config.toml
num_hidden_layers = 8
hidden_size = 96
num_attention_heads = 3
vocab_size = 4096
norm_place = "pre"
norm_eps = 1e-06
positions = "rope"
tie_word_embeddings = false
parallel_block = false
init_std_down = 0.0
optimizer = "soap_variant"
beta2 = 0.98
doc_mask = true
max_steps = 3279
dataset = "wikipedia_en"
Each number is 128 + 24 x the weight over its row's rms, rounded and kept within 0 to 255. Layers, rows and columns count from 0. The size above them is the row's rms in percent of the matrix's.

# layer 2 attention query, 96x96, rms 0.25, rows 0-8,32-39,64-71, columns 0-95
size [ 87 106 102  83 100  86  86  81 103 104 105  96  87  88  88 113  79  80  74  94  67  78  78  81  77]
[[ 79 134 108 118 125 120 186 123 122 144  75 153 155 111 117 133 119 134 158  74 155 165 130 115 132 111 162 104 124 103 128 144 151 113 133 111 139 135  98 170 161 143 108 103 138 133 127  97 107 124 116 103 130 134 130 127  41 107 140 117 136 142  80 139 120  91 137 142 134 158 136 145 161 143 127 118 121 156 107 140 100 103 169 128 162 139 145 121 151 125  84  98 104 119 110 142]
 [141 169 120 126 110 145 121  82 103 154 149 129 100 181 121 123  96 150 139 110 129 165  83 124 109 131 147  91 108 124 102 145 131 101 124 129 157 136 137 123 138 135 186  98 134 163  82 171 119 121 140 161 170 139 100 133 147 113 128 151  76 109 115 113 127 124 135 153 155 123 138 119 149 146 123 175 130 139 132 118 129  88 158 118 125 140 116  91 151 127 104 105 147 114 188  90]
 [121 187 127 109 136 157 134 152 157 107  86 192 151 148 109 157 141 146 171 115 155 117 128  80 139  93 148  93 106 109 162 131 134 123 115 119 107 118 135 132 117 125 146 111 135 114 134 143 138 137  82 131 132 141 111 102  94  89 145 145  91 136  93 147 140 130 127 159 144 128 125  93 149 128 112  93 124 159 126 165  87 128 177 146 149  76 149 118 150 154 106 130 157 136 139 153]
 [142 109 120 160  99 127  98 135 148 112 127 134 106 174 126  90 101  82 143 171 111 123 141 158 140  95 102 120 121 130 102 136 109 128 195  93 137  99  90 120 163 147 137 127 127 119 108 123 102 112 136 131 110 136 108 149 147 113  98 136 107 118 144  82 156 112 149 132 153 111 152 202 146 114 105 147 120 132 147 128 132 192 133  92 130 126 140 116  98 126 155 141 140 146 174 144]
 [ 93 124 113 155 104 130 117 139 139 113 150  94 101 143 101 137  90 121 165 107 133 138  69 148 128 125 104 120 147  95 136 148 112 109 152  97 127 117 127 135 129 119 120 152 113 171  99 135  83 140 168 129 152 158 125  98 153 154 125 129 149 114 164 132 110 146 101 137  79 120 109 160 125  81 131 114 124  94 161 128 178 136  95 118 135 142 133 134 103 124 128  51 148 118 177 133]
 [115 164 124 137 159 141 146 111  80 147  90 153 135  96 150 117 175 122 163  99  68 111  66 117 146 117 119 133  60 110 123 135 116 125  87 122 148 155 122 127 148 125 138 174 127 112 123 147 140 127 162 133  83 138 145  87 140 129 120 120 109 186 158 124 127 131 107 146 129 136 118 117 112 170 117 132 147 112 152 132 106 138 109 139 153 155 166 116 120 113 112 129 107 114 102 103]
 [149 150 110 123  83 127 108 146 122  90 114 136 138 114 126  91 161 168 159  93 130 155  89 126 140 128 155 128 142 106 105 149 154 119 125 113 168  93 116 178 164 121 128 135  83 114 144 121 143  96 148 133 124 128 150 136 115 131 114 126 114 115 160 112 125 163 130 140 127 140  90  94 123  98 116  70 154 148 131 120  89 161 181 163 148 108 173 148 162  91 102 145 146 138 124 141]
 [138 108 125 117 152 131 112 114 113 117  98  98 115 141 160  81 142  88 159 138  89 128 114 180 132 125 112 134 103 112 101 103 106 129 145  89 143 135 129 118 133 119 127 163  94 143 152 119 123 114 127 124  95  98  86 110 176 159 100 111 117 163 182 126 115 138 108 126 130 139 122 128 129 144 143 132 153  49 155 115 102 149 104  85 165 137 143 144 105  85 146 110 101 138 108 115]
 [142 164 132  91 131 122 138 143 112 103 105 186 111 111 127  96 173 129 154 125 120 163 128  98  66 133  96 106 135  83 123 129 159 133 145  97 135 124 149  98 152 132 134 142 110 150 147 158 115 132  89 141 105 122 135 123 101 101  98 160 104 166 139 143 115 126 107 173 136  89 107 139 108 142  93 107 139 106 129 134  80 146 144 105 124  97  93 137 105 135  88 119 114 122 132 179]
 [134 116  94 126 139 153 133 149 119 135  73 104 155 130 100 187 137 137 146  94 171 136 174 118 139 111 160  93 113 116 161 109 116 140 155  67 147 121 143 125 127 152 103 149 115 101 109 131 102 167 178 131 167 140 141 108 114 137 100 136 126 159 111 139 116 133 129 179 125 138 100 142 137 130 157 123 117 110 124 156 134 142 114 119 164 170 148 121 152 106  90 144 110 156 173 137]
 [113 153 124 135 125 178 119  94 105 143 134 102 126 133 119 152 102 130 157 132 148 113 125  92 119 126 142  97 133 108  86  76 118 116 152 129 148  92 146 126 137 160 115 175 120 119 136 139 111 115 131 142 153 190 105 101 117 158 102 139 134 134 152 110 148 134 114 101 144  84 118 115 153 111 155 164  81 126 118 103 125 124 128 123 130 135 177 144 177  84 170  80  86 111 126 124]
 [ 96 138 103 103 154 137 139 173 134 147 136 120 151 126 162 164 140  69 155 108 175 153 148 125 115 131 158  37 126  97 146 132 121 123 108 127 146 101 126  99 137 101 101 111 127 121 103 169  99 149 120 152 129 190 101 139  78 147 120 148 124 139 121 123 112 121 138 122 139 108 120 143 138 131 120 130 131 138 114 166 109 132 112  88 168 116 131 147 164 135  98 159 141 143 126 136]
 [177 155 148 141 120 127 138 160 146 105 144 141 119 154  59 107 121 156 181 149 128 115 110 140 125 151 122 108  88 113 117 156  88 126 162 155 106 114 108 125  86 166 139 116 159 125 179 110 136 108  98 106 155 119 119 108 143  82 125 121 127 121 133 139 156 168 128 104 141 155 155 142 151 149 138 129 125 118 140 153 106 160 140 131 127 120 145 133 202  93 133 127 141 151 113 155]
 [144 100 125 164  67  97 135 125 193 106 112 126 117 128 114  97 124 112 125 110 147 139 141 168 141 126 169 188 124 174 104 123 174 115 122 157 190 113 122 131 113 109 178 154 132 134 115 103 125 104 116 115 145 115 134 123 134 106 143 122 128 142 112 127 105 164 103 127 135 147 129 153 117 121 128 124 160 116 116 102 124 138 132  73 112 123 155 138  77 120 147  98 101 154 116 159]
 [ 93  89 100 106 135 122 143 145 100 152 109 141 153  79 152 145 122  99 110 150  68 101 115 113  97 109 131 123 119 106 100 116 115 116 129  90 128 143 130 145  93 127 111 110 138 128 108 101 123 124 143 121  86 158 144 136 139 157 117 116 137 136 118 121 108  97 115 163 116  99 132 111 101  97  86  96 117 124 188 131 120 127 103 104 142 148 118 136  87 140 166  72 155  66 119 118]
 [131 136 112 131 111 133 174 166 148 123  87 105 136 116 117 122 148 111 166 124 138 146 104 104 124 119 105 148 124 134 106 191 118 108 106 120 153 113 103 130 131 140 188 109 135 133 142 141 146 143 152 113 123 102 133 104  99 149 151 123 119 157 158 127 115 142 113 142 147  74 134  80 136 126 149 123 118 100 140 156  95 177 138  75  87  97 190 153 136  91 114 101 116 155 130 125]
 [149  75 151 124 101 116 118 115 146 137 123 100 129 119 131 117 104 149 136 115  95  95 135 146 139 135 102 155 167 107 116 131 132 135 138 115 115 133  99 141 122 133 198 161 130 128 127 147 129 105 121 135  87 119 125 111 157 134  91 167 105 164 109  92 150 209 111 119 121 160  94 113 144 139 103 126 136 141 169 118 111 139 126 107 128 104 111 107 140 132 158  62 112 101  84 120]
 [ 88 175 130  84 154 166 117 149 137 158 100 123 143 117 123 199 129 176 134 123 148 107 202 112 120  95 132  86 108  91 125 126 122 118 135  97 127  99 153 123 136 137 125 111 109 110 145 118 107 156 156 101 138 131 143 119 116 133 177 128 135 136 125 132 134  77 120 175 122 162 144 148 129 148  75 125 121 109 118 129 117 122 129 149 150 123 135 137 169 102 106 150 127 153 137 144]
 [150 139 145 153 111 158 103 134 161 119 133 173 114 120 106 128 133 133 123 132 140 109 149 170  88 149 119 108 107 146 169 137 153 131 147 141 118 175 117 111 114 142 144 127 113  86 160  94 127 136 135 126 119 136 125 142 137 131  91 120  47 115 118 115 125  85 117 131 101 161  76 131 137  93 130 176 122 152 114 156  91 127 123  99 142 167 105 105 156 140 142 117 152  81 157 100]
 [100 195 118 109 140 156 115 159 162 171 120 152 136 143 102 153 114 145 163  66 172 120 143 104 141  96 117  62 141  81 150 153  98 136 131  93 133 117 138 130 147 110 104 130 117 137 142 140 109 147 179 127 130 151 140 126 137 147 134 161 117 150 123 149 139  85 132 156 115 144  89 138 141 143 106 121 144 135 136 129 129 137 123 156 122 113 131 143 174 124 106 176 128 156 144 146]
 [129 134 169 161 105 141 122 163 107 122 142 134 121 162 125 142 156 171 141 165 124 173 106 102 155 137 116 128 153 154 125 161  98 114 152 165 122 137 108 150  99 159  84 142 135 150 129 143 106 101 165 116 113 102  81 148 150 121 127 111 141 104 145 142 204 147 113  84  96 174 145 132 129 106 147 108 109 101 128 114 114 132 139 130 152 135 143 121 124  75 119  94 124 116 142 152]
 [167 103 140 121  82 144 147  87 140  94 189 108 117 172 172  98 118 136 143 167 153 169  93 122 114 128 109 155 140 121 127 120 136 149 136 145  98 122  87 140 101 142 111 146 143 134 115  85 125 137 110 146 151 122 110 101 132 123 132 106 121 146 161 116 128 192 119  98 147 121 105 109 132 112 165 121 107 137 125 100 107 140 156  92 120 147 151  76 128  96 129  97 140 137 165 116]
 [ 85 119 145 152 165 111 155 149 103 146 158  86 123 149 158 130 124 101 100 123  81 122 142 133 153  96 100 122 136 131 170  94 113 127  87  80 140 108 122 148 154 109 195  97 143 113 112 145 136 140 118 160 113 102 160 136 112 122 141 111 137 126 115  95 113 116 102 134 112 124 130 113 150 143 119 111 106 176 128 138 123 138  99 133 162 143 120 118 104 149 196 101 148 138  88 101]
 [157 120 150 125 119 143 188 156 147  96  97 123 104 105 123  91 138 132 143 121 133 132  85 102 112 131 104 123 152 112 159 153  98 111  90 112 125 170 141 131 156 121 124 147 132 185 125 124 181 172 134 139 109 108 144  88 135 148 114 145 138 139 130 161 120 137 119 177 131 128  95 138 142 180 103 117 131  95 146 150 152 126 168 142 116 125 164 114 149 117  91 145 145 136  81 155]
 [134  66 143 137 150 111 124 131 122 108 160 106  99  93 128 104 137 103 128 150  76 142 128 142 146 125 143 185 148 134 125 110 120 130 122 131 149 125  96 130 138 145 175 111 160 131 104 128 137 128  89 167 126 102 112 152 144 133 106  93 118 114 104 126 137 167 131  74 177 128 132  91 117 107 148 147 101 142 127 110 130 129 109 101 111 154 144  99 104 134 154  49 117 123  88 121]]
# layer 2 attention key, 32x96, rms 0.247, rows 0-7, columns 0-95
size [ 80  75  80  79  92  85  69  87]
[[101 186  93 111 120 124 131 156 112 122 129 163 152  93 154 110 111 134 108  85 139 134 106 122 127 120 117 161 156 144 151 128 160 130 161 134 156 116 139 151 124 110 133 106  91  79 148 136 151 117 123 120 113 125 185 134 147 115 138 184 146 112 119 166 166 141 146 147  88 157 118 164 108 137  82  89  82 120 108 143 135 128 157 156 132 126 126 145 108 115 138  81 126 139 112  97]
 [133 128 150 107 148  71 132 143 136 121 141 165 106 111 123 113  78 176  88 156 139 160 128 105 108 105 128 127 109 109 115 143  97 130 146 111 165 100 129  88 117 108 133 132 111  69 134 159 131 135 142 129 177 127 175 140 138 144 137 184 131 127 136  84 121 133 145 148 119 142 127  92 120 180  68 125 131 123 133 117 128 124 130  82 121 100 162 119  92 109 108 133 138 121 142 110]
 [ 86 141  90 137 134 120 124  97  92 128 105 168 131 117 158 142 121 204 129 108 121 121  90 137 139 120 121 122 134 110 126 139 151 106 134 118 142 107 131 131  83 128  99 162 108  78 158 112 112 126 155 102 144 130 142 125 148 131 161 134 158 140  75 138 169 156 109 173 106 163 119 142 145 151  91 160 119 150 146 152 143  88 152 137 149 120 146 119  96 152  94 105 102 123 132  95]
 [ 73 133 129 136  92  80 146  90 160 139 141 111 145 144 113 100 125 113 109 122 135 124 113 152 142 171 137 141 117  98 139  93  95 146 111 128 123 151 121 102 113 113 137 120 112 138 136 161 106 132 159 163 147  86 115  79 130 150 143  95 153 107 124 142 122 124 131 108 129 112  63 100 156 125 146 172 169 151 125 126 105 140 174 154 113  81 137 107 123 151 117 181 127 118 156 125]
 [170 143 140  85 131 102 108 137 107 120 134  80 140 136 118 121 144  87  79 155 113 107 114 120 109 122 159 131 127 165 129 135 113 149 123 143  94 146  95 148 163 120 126 141  95 167 148 184 148 124 147 131 101 121  79 165 138 126 136 139 121 116 172 129  78  82 126 115 177 113 141 131 147  88 134 158  99  99 116  96 141 126 118 147 135 143 114 147 150 105 132 147 179 131 115 133]
 [149 107 128 123  96 152 139 147 158 102  97 148 124 126 101 135 141 113 124  71 160 142 137 120  85 146 116 100 102 104 104 138 136 142 119 132 163 153 139  88 130  92 118 162 135 182 143 116  76 146 157 118 155  77 166 130 112 139 101  84 100 106 148 114 121 110 137 100 156 117 151 137 102 164 142 144 171 113 122 124 159 134 107 140 135 171 149 112  97 117 156 102 121 135 152 152]
 [122  69 113 157 112 105 146 116 130 155 133 151 151 155 107 135 148 131 153 119 126 124 143 164 102 123 153 107 116  92 121 108 135 111 126  79 148 118 129 109 118 137 119 145 131 144 141 102 127 143 154 114 142 121 157 124 126 142 110  77 169  99 111 159 135 109 115 117  98 179  98 120 127 124 132 113 195 101 146 121 126 117 140 118 164 119 109 125  63 180 129 164 100 103 175 156]
 [138 121 149 137 114 151 144 125 122 120 143 118 143 136  99 114 144  91 149 147 141 115 155 130 120 152 113 129  98 151 124 132 135 129 131 143 122 161 125 164 162 134 148  91 170 187 113  98 122 135 122 143 124 157 116 112 136 112 116  53 102  83 149 152  50 133 127  92 123 107 139 117 105  96 186  71 132 143  99 113 127 154 120 139 120 113 126 135 127 161 148 139  93 102 140 137]]